{
  "num_hidden_layers": 25,
  "num_attention_heads": 2,
  "num_key_value_heads": 2,
  "positions": "learned",
  "bias": "all",
  "init_std_o": 0.00246,
  "weight_decay": 0.03,
  "schedule": "wsd",
  "decay_shape": "linear",
  "final_lr_fraction": 0.0,
  "doc_mask": true
}
Each number is 500 + 25 x the weight over its row's rms, rounded and kept within 0 to 999. Layers, rows and columns count from 0. Numbers have three digits each. The size before them is the row's rms in percent of the matrix's.

# o: layer 3 attention output (transposed), 64x64, rms 0.229, rows 20-63, columns 0-63
# v: layer 3 attention value, 64x64, rms 0.25, rows 21-63, columns 0-63
# q: layer 3 attention query, 64x64, rms 0.174, rows 32-63, columns 0-63
# k: layer 3 attention key, 64x64, rms 0.156, rows 32-63, columns 0-63
# up: layer 3 MLP up, 256x64, rms 0.229, rows 0-24, columns 0-63
# down: layer 3 MLP down (transposed), 256x64, rms 0.188, rows 0-23, columns 0-63
o20 096:535449515511506460516534548508481526531470455479487496514483525526498486509501515500516492481477466513475500504544574486518498510494471470464474504512528499499556514506508492521459492521492481
v21 070:473493503502457512484458501484504470524483531491517461493524491464519526475551468495456497506481517455486536533531491500476510504486477522514493441456483505523485509518494483499561466511496522
o21 078:523421510463478443494498539485491516493472457493490524439480501494493520518488535480484492525516466517529498464523508517528455492487470518499504497513513508510515487488466493473497497523466467
v22 078:519510505511486472473514512445519474512530501500506500525506513503523498544562468455484511471527564513516504559490471493508490502523504514532506470481460475489527509478498526482552514510501496
o22 063:522472523488497502539503533551511517524473471525538495517504519476543498496521522519491505524482496519524478435491509513553505509488460536529509514522533557516504505546508514497527486502468514
v23 072:529503513530513511505523460468537480445495492504492515457514499461510518519510527507552478494533535491500515543502450460488475481489513455533478493474518536480481494493484478456486520527485501
o23 079:496504523501517487518504466501520515512515475490492500503512501535490452494551463517492476459491513513467527509441499498454458512538483473453540515521473474487501511481532509495457456472510527
v24 055:503513537479505518469498472476501477475456472494529508506506474471503470486490474523494525511499563449473498497519493442467492473494489472508487440467503531482517530524543468495508511469506503
o24 057:533473521560487521541503536496503513479518490494478508456503500502453502512496521522480474470526474542479508531466521471519514509502503500479513537475467498524492451503511549492477438518494504
v25 088:472495492495542540446510488481505472510472530496477522497504440451457485498457497493511499480520491460522527519556503494496460474512521509550496486480482498480472510540507481480492475505503486
o25 090:555487464528493480509536466526494550489493485482501536467486523508489477466470514511531493518468470534477522472464505486508481494537535541481515475469507505483545457511508512517484462512490493
v26 077:479485498420478489485494504474475476511493492488491488485502480541499514499494495455519568485502505511507526513523544556485493504474482532538496497556492489476498487478504482499477548474473486
o26 079:484531468482502482498480477511521517446500566504512504466465481465508514470445531510481482529464514493523478483525465490544533512480524485512510523469481525518490506507481531479528489534486526
v27 073:504468472479516448523511495524474501499512500501479511495455517522524507513497547459525514471534454538520511494492528519515499488522488522467466540527518484458518454494459532499508474544508490
o27 073:470552488483475488492487447475522475509473516522528443545510486479511491503527503497506547517452536510504493497466457523469499503507498490511524470500482509530532489504494447505541528481509523
v28 059:514499520555519500529513502488538487481525530510478501452509468460515532527480569557523494526516509493499507506506486523520501499481474486524535489478506511522481478527464513509518507549499547
o28 068:497502479468557506502529478477518514526503489495511473519493536570500475502504459483516494515514537481474525503466518507447473491538521509486504486508503456474570487488516494514486501466525518
v29 071:507541518508517501491502518473522474482512506494510480584488453477498532506469486540487493516476483460510493510558509493511539492483486505489514510456476497539503472509508511543534464529478521
o29 072:526474468483512530542530488506444494512486495514489465462485546473474493508500498456516529533548504477498525510497522511531477492545490549491455509512522504503523486523491488493498487442526509
v30 086:481534519484475527535493511513509516498491525523528524487503495542515518465501436476539539544469477513469521468446502528454519497516492522480510473516478471493529496473486474488516520471474493
o30 104:539463481519494460466479502479473490493530518510500469520511471484492496512474538509466491491520517456521448524530538506528519490458461465524475530504498505523477503514478553498544495501472522
v31 066:542533462471485503476480489521502481522470529495551465515471506538503533467469489532501503515474464499501512521510468494493531496499515455530497544492487483539526507463498534538495541474489480
o31 068:479464523481499496503496487564458491492476503484465520493476466437503515486514555472506518470476488487501519506553515508540486511515457473463470500526527515487485499538481502492492532520519500
q32 056:514493495508491535463493516494468509478509541535544489481473533469547491480469482489473524538491515471496481481533529490534535515490496466476522526485541486493497512478483492476501420503501520
k32 058:533512518476518476462507479476478513496536497491469529493456505522476524512480511479499509511517531464506543519459517507478485515508531481510497468543515546521526477493462564540522513461509497
q33 102:469534472454515522480501506471484478514531501508518505543491523536483464478469506489519496500516466477483482516553494505518520482502447512476454521552475485508491473474489528507511483553514531
k33 109:486550532485478474456499443516452485508505524474492520489467501516496473434475516479511499518495534509497508539511508531486481500492556467488511475482520542486494475483485493533496516487540493
q34 090:520519512526490504509503500563488513505503537507498475499516511478541469512536531505507554507505568491533510532463551526505508531505512477489565488500516500514506516472528523493493494460504524
k34 080:515497519488463496495498496446461498474538496496506542455475486498450496514457491470502504485477526512492489511510448532459492537462494450500453500481530522493533497491488517506475520528500526
q35 084:466505508494494505503499475484452468519543489507508473488492485486525501455476460474511496504495495470545498541481510533441459479451486480541463494499492523492502532470475483500479528494449499
k35 090:521484481492479480507506460505523484442484517473487520510478535469510539544489522504517487462495559502523509500519463492486539564503513519480521466483504488474541490513542528523512482515513511
q36 088:502527527533484522496519493483533503464555491501509478507482550477531491511502474521480539538444502481547464512490497527499504552491524453503528518497513496507536521472518499488511489527467532
k36 107:512488502485529518542488528490527479495502520496474561518528490520475551540534461502502464499550520529498509487497462472514517518491474536524476492482481522506505533544512540487468524516473510
q37 106:481506529555475543505500506508459487509510513502487492470484521465550478509505510499493551511440512485518476532524520523491504520470519461456520511497520503510522504448497485469524515535501545
k37 133:519494485504535493505508486483481459465492481483491520483445502480457515525487457471511496500479537487508508499477455472434520544494502474501461486500484498487554491519492503490439489469485505
q38 068:501511491495540509507475501526498476506502487503485489532472547494497462503502501478516545545516498476505505491461477505535500462532452550494456456501497490530546490517496532527521514453516537
k38 075:485503490497457475483493503489504501507481514462518487513540472472557535489495498469479486497517540528535493515545514506494495499479550489532538545483442500486487520480508460491512468527502456
q39 094:507529547507524565527516541520462511523495516492484531503519514488492506520496493442482555519505484527532509527477538520516505479466496487524496494524487534505471495520440525474491490505510526
k39 086:495536517500450458500450500466495512466516485445484504479521488517482500521529498520550490458520511485489543534508470503438479498478530489481478515505491492475525541475504505470481505511527507
q40 091:509499487481550504518464520530528512505486506531528498536519507503494444499538529493504521520530505512471521448514513537531499490551477542489520489523489460492511497515496509539523495507567497
k40 080:456516523498468473485509498492461509529511502470481443483526485514517482481460523495495477500501470481503477548533520494468462496476555507475484532479483495519497482445491459534482498474505469
q41 110:501508495484483474464496470525529495428472523509507482479475522484486490501480491511528482500492538480490497483452505465510532522494546503466503470417492474512542484509542505488496491513519513
k41 087:528479517503531550492501508469492489540531506505508520494554502500530502536544478526451501493490529517497510495486494488511486534480455493510501472539485559502456546509501497497528508505454532
q42 080:545506481505539460505470531522532530520500454499505494523493493491510477529533516507543516544505493525464511514520511518513482499510489503526531479517500478517506520489482456561468477442505464
k42 079:467532530460512513494503490535496512523488551515471504499520461531509530508471534488490522517532503546516481513492526524496490498515531546495531520477477528531501475519506496513540539551550491
q43 085:513512492460479548475507512517491495495491536522495486517547480551507512504481503519499517478531458511509499493490509451569506520493497487468489525522472510553445523523521483472504540526496509
k43 102:474511518522498469489478489489448499519539486503522521484455490520473449454491529499498470491495500511477502559522525528483490464497504466508500496504515512494501448456449506528507529490539476
q44 075:525528512473464543503494464494492482485525530507535514501496526523472465497477491485520496488526538452456518481509506503504473533505480508461482501541532507528505475459522538452498508518555515
k44 074:464482489538519460507468503490464500505519485495459530469477492457472505491486513504484476505472513509521498505497430517459502512486520458496507468456516500444499496496454506524461504474467497
q45 090:480505506475543473523541472507494459493478517493534465529498528517499511497514552468515549475518533497516495558532509513531518515537486512469507533546480516531480496503500487509502515514543527
k45 092:486550500541479518492512512461471523487528495507524541474464504533494463466472504545511501527470513526448491551498506522437500517504537479508519505487538506513507461500495493524498486512516505
q46 069:495526498528485552525501506512492510478515500483474510530462538516473493476472462495509507502496446509496485511568475498530552486505525467514456574513499506514499517517489499527516482518484522
k46 069:507514517476512479483530499495535521526537477493471516466499511539471521555483498498531426516484520483488518496516523453486494511477521544490497507506501525514544463518499520552510529510526477
q47 067:474513467470514465483479459493496506507493520542479458471471477500477514477455484509505458505499471483510517490445492466468517512455502492475518482445461483521475496507482516527481493499509448
k47 066:503463487562492471466508525495449488497492493488504475482483537501545453530507531513542524466492529505507519532516502508483498495506512462497510489514552562487478480460488506529495496475480499
q48 070:507436508505513422504509495500523493464442441491524505474495504495507486499531542517470498487469489509490497494506534494495481475513486511488477475474495488471484505502488447491518456529503461
k48 078:523531474518559545496548501505530522507499525530510497544552483534539500510523495531524518517534508488487507549487564469483497526515535507493510483501470472530499518502506496512508527487490513
q49 071:522493513536465536501486493529502472493494515506555485493459520489504467508515521496504521518513570519487523497478548482476494540512518473471535474517524505532524478484535523451513475512534481
k49 068:504471470501483477500462514456477474494515487487493539470490450490484509489456494503484500479479503502492488515524422551480507506463495481511462500448549483492521517486471496507473518500460500
q50 080:489478457502439470492499491479513489469497509494526485500521478490474487524518539519457480505487522490500492458500489480522521539526451546460521468505462477514488436495495531464518508506492493
k50 085:484475489500505488526471556470487529525490487527512517490506499480448463469517494481482493501499461510466488443467479511537491441503475463517487533503516488503460506474459493472491474470515486
q51 089:507454444514472475478492488503513490543509520503539487508504507488525499507514529473520482523506512501497516502600531516493505509500477537505515465538526482474508466473476506481531510515501461
k51 084:527527490486490489483522460508451527501518512519507499507488471500473491464433529497517508469462499455510512497473505538500530499492500469479485544534547541518495459480475523514472519489522524
q52 083:552507501508542540479529471482466503507529502500507546462466508527465501473463486464547513525522487478508536533533496481453485511500510505508477498511516520526529486511478513488459458494477495
k52 077:505487472507518457514471516460550494485491477480483469506491474464551539552525497513501516474483548527522515484460482504507515551469502493509521478479476510452499515488509479492511534505498537
q53 088:491492509513496504485529468459509476462496475475537499490443516471489520507465507477515477486491525495494497521493520451449476535469528462494476465513486491523553430494483491509500478511495495
k53 094:518478485503519529515515495512533481513491483518500520495505496505561555493547451538514495484504550517511504469459481518496521515528473516508476505497523496485523532540509517448471495503451534
q54 092:505487457461507490473539487494512487512514491529541472556519495549521519486477519510519481477545504492506487484538523487509503500536466548501467522549459486524483470527515512507515489541481504
k54 088:475530521492497507484516467513466519540520525510515507524499498530514471440479531491527481494558500501473502545520558532522488477517532499509513495498538505513476488475491503538522498485563490
q55 100:532505489500490535512539440507478487495520506481525518525447520511505513496469495476521482506498502485499505503517528469499529546518486560508482489528513533520538438510520547511532473515486527
k55 081:521446475481504470490482541486521504512489485517569519508494488504531561498522505508494510485500554512519534466482493555505504503516497473517488546540523517496507533525496522463520507522481509
q56 074:469483482483490537510533505538480481515471517483466497501477510512512533497449523467509505481500449526507461512574491522513509472530501497471471520553516501507469504495464508491507500530518458
k56 072:500523514533483484463520484501451513493529486490521519474489506496468481487488492510525473522478493452462508525499552472455504507485500486469474497513548520512571446497466499511481518471499504
q57 082:495496502476526524482470477507491483487459507501502486462445526492512485468471471515481520492482499497491499510411478450512519520479555448485477508462491509506496513524521488516497478499489537
k57 073:525487474500506526521498533470546459482526471480531491501459497541545495522534434509501479501482497531464515501540487477486506512489489502522487485520459483504503522468514483458510485511446494
q58 110:530486513539510480498480555479500551518483474479483519450508517473511494539531497518489506511499523510481523513463506472522486474463518421495525497484514498501512527505482456508464488454504496
k58 078:507526503521518570517490495530528492485538478529471508513482473506521531466513443496497538504495480495503493503509481518512527474534502509547496513549491471495471509488480551445510507518486469
q59 077:486527464427503480501474497505518500516493471507483476555490458534491506469489482503522489479523456493467501479479494494532481465511476507510486521534434462515459504508533494525521506513506511
k59 083:457531516501495518491502495544449494523502521485510499485496523534516455482460522514505517530533492526506502582536520513517495475506528499508501516480503530519461471474490486562494512509524479
q60 070:498483497475508508539502491453538524458500496485494485478515493506476455531520491560465442501476475524503489460450482498507508534485472492508523496469496485482502512518491479559464478504518477
k60 078:519488468520518510521486525467552488515479479535529473537524534518512512480555505492511502487528484480476478494497517469547523433527488495477466516524483449519477486515482493464518508511493488
q61 081:481502458458530514509487504545520501515466524510468491504485464486520474532517523473511503545520498523507518500474513525513496479508474526514502443495425458534502514500453513515483501486518469
k61 080:507521506503452501531506517480488515516532509491519480470521524506524513524512519482519524480534507514491504536548512518529500499517532521478489571510508496542486495441488477478529520510574495
q62 116:494481528503508467526535503465527513474536471477467481497539501509480573531487481531494483468507476492520500519508473476501495503488490538551482547473485523478502487545508482526488517502461530
k62 144:496492458485532503523507503497544501503451484506488476535532502502503484491523481497472474488517473498469470455488511457537497465531458540495515479513465466490454521540522497462506461500475486
q63 070:499512495470531494478491515468500510525514499512502487479518528505518527524489492490516534526524499480534527517504465505540489494446512478518460543541462513544480512486431449536490519494513527
k63 067:482523491536518530520526485510521511531524524484440523509520511520537541533521483515518441481524525538506506496532503489485515481524522540506549503507492489464474496499507540486469462511517469
v32 118:520466510477515479484509526523466516509461518510533489463481490528518467489454461545509530484529506475510496489488474542539486484513496460485501483515479487546504522483480544545506525466529525
o32 127:440507497542491516510506473480504464495508535479475507528517518492455524515514535452513479485515492528483534507518479454492511499508519569521494471501499515468476442501493485474506517498519461
v33 124:509478517501459511532542472476509533454496509514521503492489486497509514498522488498521506508493504506462550507446490520494498504547500527492517455522505508497572466524476536519521453526506539
o33 101:496513502482500464510496493525531485477498486471483540501470488475489532509509477480493473489462455522523484511534482485523535506443482489536463524470483525508477551503506512433477513513472465
v34 131:512564505554517507524506483464540491481536487480476467513513566477498525528518496480498466513473480501499496566485471470505493514468501513513490504466487505508519538503520496463488466490509513
o34 121:522436487484523486452500517509487490517481467520524534484505454494533479489533493506496515457495519508478485479519505531495485482529483459492465515555521486473441537472497498461493506517480501
v35 128:489482478483479519480513537465497478460537517516519523444526449493484500509509501534498513493495484497483468507475505504495560483522449465463480517521483505521494463492487499494488555545524480
o35 129:491502512483484468530495462539497529490483493450482464529484506453508478499488476467506487504509499507541518490511508471491456500481521552531530483500467515505535533516493480511504446465446486
v36 107:470518500520501471489509528481504521476487515484497506493447491477502496555512523473460487512530487519501538504527534485491501496470496514513462483553548498485464523551478485509495523431506474
o36 105:514485495473466491494481497546512495487495513515482502497497479516493491505481512534518483478489511495479481465448502525518487494504514506456501516429461474528556449498517529493536510551514551
v37 106:501519490505493527508537502440464472513526514530461534505531521484523496560479516473518486466525466508536470510517478529521453491496500488520469519475495497486510490557496487466501527470481492
o37 111:518485494533503455479505462468534560451476496504556495453496508457487468458506485506508516514447498511477526492486519479490518529521534489504503486517498495507485521484484494506473441515505494
v38 117:494524483486510497501528509490464479504531522506446494498544525505471471561507516493499502488522471512535498528562502498478491469460505517525462510517501492468500489543511437486492522468503469
o38 111:503487520496495463491462491517546541485485499523562491506483466487517477469498495523509481523461526517454480469487486509485487543524534503473558481492543488532519508484495535544507490501514484
v39 120:535552475472523476497502498492470520483509553533484527448499504528458492511502466567484537483499477479539519527489487510534502487495533498504481539486495493477523504506495520492522506456510536
o39 109:488457526520460517510492504510529467512461484490520493528464480471535533519524520468498469500489532513446496485534499482482520546507491544495527450518517500530519468491494468510487488504514448
v40 115:491486531505471456514495479485504495433496447502516486473445537514543525469522499500495525506460543489522525471515490437492514499519487463524516510518506526504532480515510509467497486484508502
o40 097:471481491489563486523514519498504492497491499498482521471527502485461514537486511493488514512558542494509515546422493478488475506524483544492500462451466482480523495509499530489491512467502504
v41 124:525528504480520517545540498458456500467494506502435484518489477483506511526465516448488502528509492498455522516508519537502506512504499498516460438503534517462517529512486467484509499489470498
o41 116:501496523529465475506437514526528490537487522514534510482497504513510485488531451529527465458470501538472486486467480503514546480455515482496493547462482495526488524486509516528486506526514517
v42 121:495508547525467468503508541500466492465494499507494553466481513482503476525525486518477525475527489509548475485528487501541503509474497469520524522524517494511474495555490493513473535455459528
o42 119:523483461500529506505511456458511515473500499511538478522473531492461519477482498467529492503500534478455532493470520457493517538534521508490481482489470478513557468510499523510517452514529518
v43 107:493480552560489486470484476487554508482489487466524506487502539476490484515527480484496525498466547490515495535489483469443529526507519502501516483529511491544511508469514481538478531483510528
o43 117:508537466460496534528508505505435482479542480493491543481471480513487494459460471511492516505499502467478507498480490524486493472500448506498457503527517514481531472504510543463507506484455528
v44 183:511426533519453538479497509522511500515488458503501560512507448489500495483534507483507519511523538511478485488477507492486512498511520511514549470496513459491478492452482515517485488531458484
o44 180:476547460439536523523523501469492504498507520501471455476471546516491516523467475512503524518481442488530504510527473514516500518482477502492459551529474526520506497517505485494504501488509536
v45 080:558512538493465514524500527529455496459478518519477497478546485497505483492508505519500502516529448460534442496521487498527516488481512524507508487544516479491495476547514470525498485529470506
o45 086:458504483465554476512504470515538507523528474519572508562479506502521493474520483494511426483479525508458509490494505480493487529487492502497489493495471497526498514475503508517478505482533465
v46 143:473488469506501496521473479468534476472532483504515461525512513490517539478502529498520486507461543497443507510470506497492522529538469481472497495480485546519542488476536530465516499543535507
o46 139:520511552522496494489510511519480511513499488469453535465543507486510494514526460497477538499531497505556504538488518496488463440475509496535507506500512498483498553519495474490499488467441516
v47 108:465491449480547481494510496500508494532531522524499534533513511514463463537493493521492474434511525505541495524507534528526499501516480476489465532459462487474480517492506522483501522460521495
o47 112:527512522564451561519490505476503526479455487481509491503499507460490509484515516486481536544491475491477509464496513475513513503510521504495537477533541488521538463538485474512520467510483507
v48 117:498476561534494467495520539534528527490459514495516537461488488498470496517532463526445519498514515497520485516458503483511529468486546529505522522513527473509493495487469528501492459476497509
o48 112:479497445469500530505526484501491446503505498504478496554469486495524530499478529482526489487477473504483500477550469505526510532521462533485477464492471510529525458522522472482517549510480505
v49 129:503569452467485511510461454459477509463486530514512514512448485516519483496485517530519497509496494487540534500524470501513492498509504493523454496501473515466488512540492497514534532468504540
o49 121:506476544543480487524502535522524514479470476479510532486491514481452480534532523483490465515490503533451499487470542484495510508476487509467512483473493496521541463484501490473453473510542465
v50 119:489528459514495490503475517495474500528509544499510506506491511497434488512506506531528486492542469482513495559496458531503509475446529528512453559516489498506481494541486497532496504487530511
o50 117:510472527499483484455518463520510512482527486514501514537474476486536490515522503480519463478438497513459500444562509525487484541511517491462509486506529503520537475477486467507502517504534494
v51 092:485508549523496526484528520435507497475479478480485528499473488464531491550469507444482505511511523519514480499522484485462509491484493461540483491510509509512465526508466454493484550479488509
o51 088:523502456511504475524490510509473524469509519513505498461505530499443436479476481516547524487489472522498540490451505505523513496528494516475475514473457507498543505509533536497492489507486549
v52 137:492505554506483508478485491504543546515461482476512501508503508496532487522493459474477487474502497554529514471534507466442469498479523499527540513517491480531448506501476485543482493477511507
o52 143:509525462490515537526502503503473481474521517516524508500505495520444484452460541506500526542505484475484493517482518501534527512538444502473472493484525497487506500516535561453501512535499500
v53 139:473559481506537464510529479459513476486550507501488511486489560504477528535524504493504501487472501511523527533497486484518482519498494509502485532460492529469558494528525501445507501466497510
o53 119:569435520527480495466518531481520526480466473516517510465498479477537523518514514514497541497506556487497497503506521515488518529542534475518533480531535486504515511496497509526513474530493509
v54 111:536527467509469518485470475452466527481515461487500503468467494490548508478519513479507526517451484525479562493525491491460510514531506485507494466540521507477484503497484490553504519499529499
o54 096:478517547446502490537498519558494492497502512496488496459497490529500489517476489526496492509519542477527473544463544533476509525457478525486517516481489513479493504460522558489476478523513506
v55 100:506465484505504480463540514512514524516502524488529495461493514515473501514485480540517527486524525476470522529507482552465531508495506495470480530554502517539510479488485467540500524554528538
o55 099:516495507521476474515477498517456493481552509498463504540445494514522510468472489450524467479481483512506503480556460499513506501526520500507522498484530513457539494506513559516526516483472500
v56 108:507539568488485494516501537519513520459461511498510477458534465510521506493496465519436495513501465500516445467508518468502506511474504515497535530527517487522467494496493469498497505531470513
o56 109:506501464498546522533512510544497486534540500517539509575512520513515488471488525507515466499545530493500503533499519483531511509529475511513492476470465490522504541512551545523507509506499491
v57 132:499516467477496516524501443489478495489496501525471490546496501521537506486502528516513504506501556467505532488523499481497482502510518490536488500489485527436516502510497466430555467503483538
o57 131:492479536552524478505476585479532520510476493507514519445517508489480476531521485507482509530499465543474489523475493482502511515491494485469525471470507478528505516473489494519467523468511473
v58 108:484455520500501514557510512504463461501514483533473517538507490505519511493507549451526505526522537489480477502506529506503512533523505500532490473489554487477517499515518484459511520524445462
o58 106:492532490515528476485473506486525545500509510509519517463498528480501497503505449550492500504471487497498517511450471492491503488460529465500494509484464485556512519510476492578499512468522544
v59 118:505467525506455506507469507518498489469466497514504432496518504482549509468466498534519486527508486444477452492477452490487485505482508492507511484512498503543520489512521490502530465552502535
o59 128:475506494507579451481500491510501509499566496507500560506508514518479485487535475486501465481493477525501538546502499480483467471497496498518465501488476502476480532483503521484488539454502481
v60 081:483461466510490499524447491501488500522516506516533493517500484479486519453530512521532509492491531488439532515451526524508524525543499500478500511501503532515513483485504568506526483527553510
o60 075:488538561509481514465525469511483479498525505469440519479526490490517504532525471489479519497488475481543494542530529492470488483440489500523490489493488506510493518496474431478503512488477493
v61 104:550549521485514535517489498478467499543488525502502563475478488524480496499491485499544546517513473515503513529485458535530485515491542506522499502456510483504505526488464524530503536494475522
o61 106:499491487528479506495526492467493485500493533498525475487476528491481499526512522487528511489465500508485516520564517507491577539484478498517469512566506533506475493490493467507463483532553487
v62 138:488507471505504500519508438507509497529514521484520482529507537508462484483514470525545482474495512474490516535453449530506470519493504523478507503460440505497536484496488507501509458521491555
o62 147:535481508544489510479509527461481506487507470491497530516479483479511516503518509460489509506479465517493486483589490497509535508498501443521494492550564511479473523499478489481492512495484462
v63 135:537516499526477492464475533488477501475500509490492520454515503474472458507509461542477515471503456476532459529492474517529519493480488467479507499526476475525469514489500519554467526461509529
o63 117:489500507474508556522530451506494489513509488497529499545483500506516529488520492459518481494516544480460524476524539486470487520513514555515484501563514509483519459487496491463524456517506486
up0 132:486527514533480535468521464462531493516543494495512474459486516509534490487513492497511506517439502514498556502450500536471517514511496483505514474472464456490513484491498490471500468560505502
down0 138:492463513542535481536521469484442510492506538535478500464496537512492483480508543455495516528471479505510471484471520494512522492483520487506509486495466528473489498528533545475531527505478538
up1 093:549523544485492488471520493483525531453481481481462521467480498485504468515474511506503501524490464532506505539522482508481510508485480499507554460521473540529495525471496508539466459460508484
down1 091:494481521485512502498526528477498518520479506499518486470535453517451531516501491488487494507515551495508479517526500524567469500485503489506469576508516468469510511483479447492477516506525537
up2 107:515496529469468517529520487471526456481474486517498477464462513507518511459505501492468505549493506486498483503483468514519481478542489502523514494473565494525545502478539472494524541463478525
down2 083:490484490460494492502493479509454543521544500487480478517504510491506464535497525530534523453502511543561514518514501496456498501479466491494518512545447525480462481508504542503490486531504494
up3 088:513522506498504447490464499491480498566499506518496514532478445516502513518472530515462520495483497515494546539472474497473490511525486527507539460493473524500469468513509505559524496488501537
down3 100:530501492484518506496501514513515512490470458487461521527490460482512520508456550478530515457518479508485514483483510476525518512467506474477535512489528509517549451465463511532543538530497488
up4 101:501492493486459521533487461460498493449534527524529482496466530509473518468448521474461495480525523484489513521447487450472510466524489480499476494483497500492516494481515537466523471502513514
down4 108:490490530517506496510498510507501481459502528499497452517518488521465523503459526498482521507510518471548448513499437507486497480512536506549520526468485484527506516537509504556520458478472483
up5 097:568523525500469496441505497484527504484504519521476535475481490509493491478488480467521514518543557504429506502473497477531478476525520500515494459463512492518517496518491528470474509499507506
down5 100:408462469488511474524514492521499500506481505494495472496488527460472500494517510510480514495456496539517519529485523506461465522481487502510493463504462460458470457493480479497483509538504503
up6 158:491506459493509468491502528547518511509507458513514475505466505491566532532518519535464520483500501497505504522456541436494485522503524469491500507516452475482524482507535522467529508509506483
down6 109:515549509484491504460522477446470489491501535516517499449542486547479491508517513523487482560504513513514477467522470525542528500512477502533477496494523546519514516531488476505472499481477509
up7 139:514499471492453475481453503481519521488496512503486502459433517498552509506517509501495520525481509503478526496457511480513494481512515477467521462453507490462505491490510544434544498507508498
down7 106:470515500504512524500526501500461495509503486509552482512524480470486491499496544505486489505467491500483508475514496525477487533475470512524437507537507536530517513537554434532462502464484486
up8 094:490466510533524491513488530504490465520490516516489454469487529479503495510510497510474553555471526493497479530518505488500501498537469492463524451525559517506488502467525485494508527437500516
down8 103:517498448492498482524496494512512504503519515455487493497443518494494480510497503531434500539493490475467493512497518497503484511475488483469560498500528478473490456508534474483497535422497504
up9 107:485520493507452527503497494522473506466503465460455477532483538463484507507463466492499506474528505462485461489522461490514498483533506535487501474525554540471494493525516518483545503519525487
down9 110:473472508498525419521548489484498528463453489489495463486517463467505496513502508503494503514461511504489439517517545512471526494496531475512504484467513462491509502488470493525485498535474489
up10 075:499519498564503525508533498532454504489519470482499453503469507494502523474515461492491529521466512474478465481503479484510528536537491482487527472505477489496470434513526491512510459506481539
down10 085:493492442505504484469466473516492506534502534504479504470498443487452515506510532503505483492517510486500546503472512484505511512517489501486522512500513515529472515508442511449530570520483462
up11 119:481501518480526551491447487540493443481516488480483514476499503484466502477496503532519524562529471485508532511530486462510515491492441524482513516511520505446476507513525479493477524516515496
down11 117:484506498526522501467513484501502456481473568515500513494502533449552469505530510514501476483475505513467522511472521498518532436484489499507507474473507520476534476534492474489467469512519533
up12 117:528482523502484537495491485526483511455499479516539488455510496498486480483522471532503494539495485451451521429496508497509496529492477526470487470515530477545502500495486463507479546477524493
down12 102:455476492506457491520534539463503461520444490507526495510463512499512536507493525484504490498504502493499484518475519534469537475503532486492525524486514479479531489475469486479515456574507517
up13 108:501466472540486519444504553474494517525511489461534515454522514533476499532496519534475522502523500505520516504535485470450494514505507514495491503528544489509492494501467507491518521518522432
down13 114:517509507532515506528502522501493500484476499559466525495473495503476505511494460480460537534509487466500459500490483502490507506548540525540476506507549485566518477513515475517503514454509465
up14 101:475476516516484458547531474545486496515527507444462469494523527487517434485514527467515510496508521462507485499464516525498499501493471534498506487465491467462518527515520534529478498495494507
down14 099:501505519480537457460482527507484451501491504539502499458483473482508529523501527497530526498519528559494525489490510532485505533501487540515500488517505523525497457515489445539550509513533496
up15 107:487482488485545532497530460493505481510522472524554537537495485499533552475519528486511467496537504485520503520526499470479448535483526551488494481500469484507507474489509511481522543492476513
down15 114:524457517505529456498466555533512507530495474464520430491515482480492506462503453533501511492503517532476529513464499524446481503498521512524498500459516477519508510490507476513475482483515495
up16 109:502483498474519505460542498486536505504532470530451482511490504481566516547502527486505556494498475485518494526488503478495487516506516486498513492531507518503548450490500508472548465483468466
down16 120:449516480481492483512516443498530475499510468494497535488525524506462464528558520503516453499499499494503521510484492534487492492490466526498447541501485512507532472519503450481465489519518466
up17 072:484540455443516524461506470482495505509523482523467516477542485530510471493488487484537505493504502471542496496535442536476459467507508524503507513470482474486509476528520502503482501529525537
down17 083:505518504549484526530492532482502513497460546491499463503510529488535499545489514513514516517503489503532514492482522479486519542485537559495503524496557526534512462554488470479481510491524487
up18 079:494501490471519500496492506524497482504526506543520491462490456535509469496502507498470532499462506551494504517450479528545521523510500511444568479464496470535513493511505516479484546480501502
down18 094:488506545497506518494483517463491517475506460496510503511491474521481458494452486499538498501518506448460502475497503473564541532525533472483510475501525513503523520457485536548507493501464495
up19 116:471478477535489523515504522488483464510524524543521521460475534489573504461489434493475489498467506536491491514469492465525516489529491479490488497470532492509507498508489479457479514493532520
down19 102:478453465481515492522527527488536447528507515536519535494477529498530492512459505521467463487530504555501490551482525505506491458511497453491490483490502474535535474484487487512518508490522508
up20 080:487513546487493481481522531550475495471515510499529496531526489469512492493472513498507532509509486523540537499507473476480495528529527511498568488505503520476471566514523518494507475456469468
down20 084:525492518518480513537523523497511453546525473531486524488487506509555488490514513524486442522515471448481502511460536546487477473468458533518486502493508498489522496508493541479497528517521500
up21 111:498491461477539473507515499518512503542491495511484457489475497506498546529456470494501482538511496489506508498503544472524474529480476536476497579474494502542533468500510463475499486473515510
down21 108:480501475523467503467472507456516496497501517530543520485496511524498537495512449485481524465499473537475525542496524481457496498498538495507493555510531493456457492494507484451505483531527504
up22 082:453504494512463514488490472501498492516520523459507545501496511519470491462542514491498490519517552470531496483533455523503516465493497510521535503537453481492473447535472522506489480539508506
down22 087:543487518504528496515505536474498501485527491513504502507513514532528518518439529496539511484508468556503512518501516504498527513513515496505465479436495555514497506497523531481550545503516455
up23 074:477565528497479522518493508512535504489475456505505494527468507513496557469461485525478512524459453520539486477480457501490508515491501487501524509507540508513484492515557479495540492498534505
down23 076:518480467533491508497510509446436545523505493507471520485489492481547463531523485534545468494489491513520496528521505510496484467482481504523507452496479501540502485506480507552472499476460507
up24 118:497475488482469504502527515512528466490499504516499441450467475507536555492529476497509503515462483508499482501503523497515476538510492479472506505465515471515514510461520466436507526510473447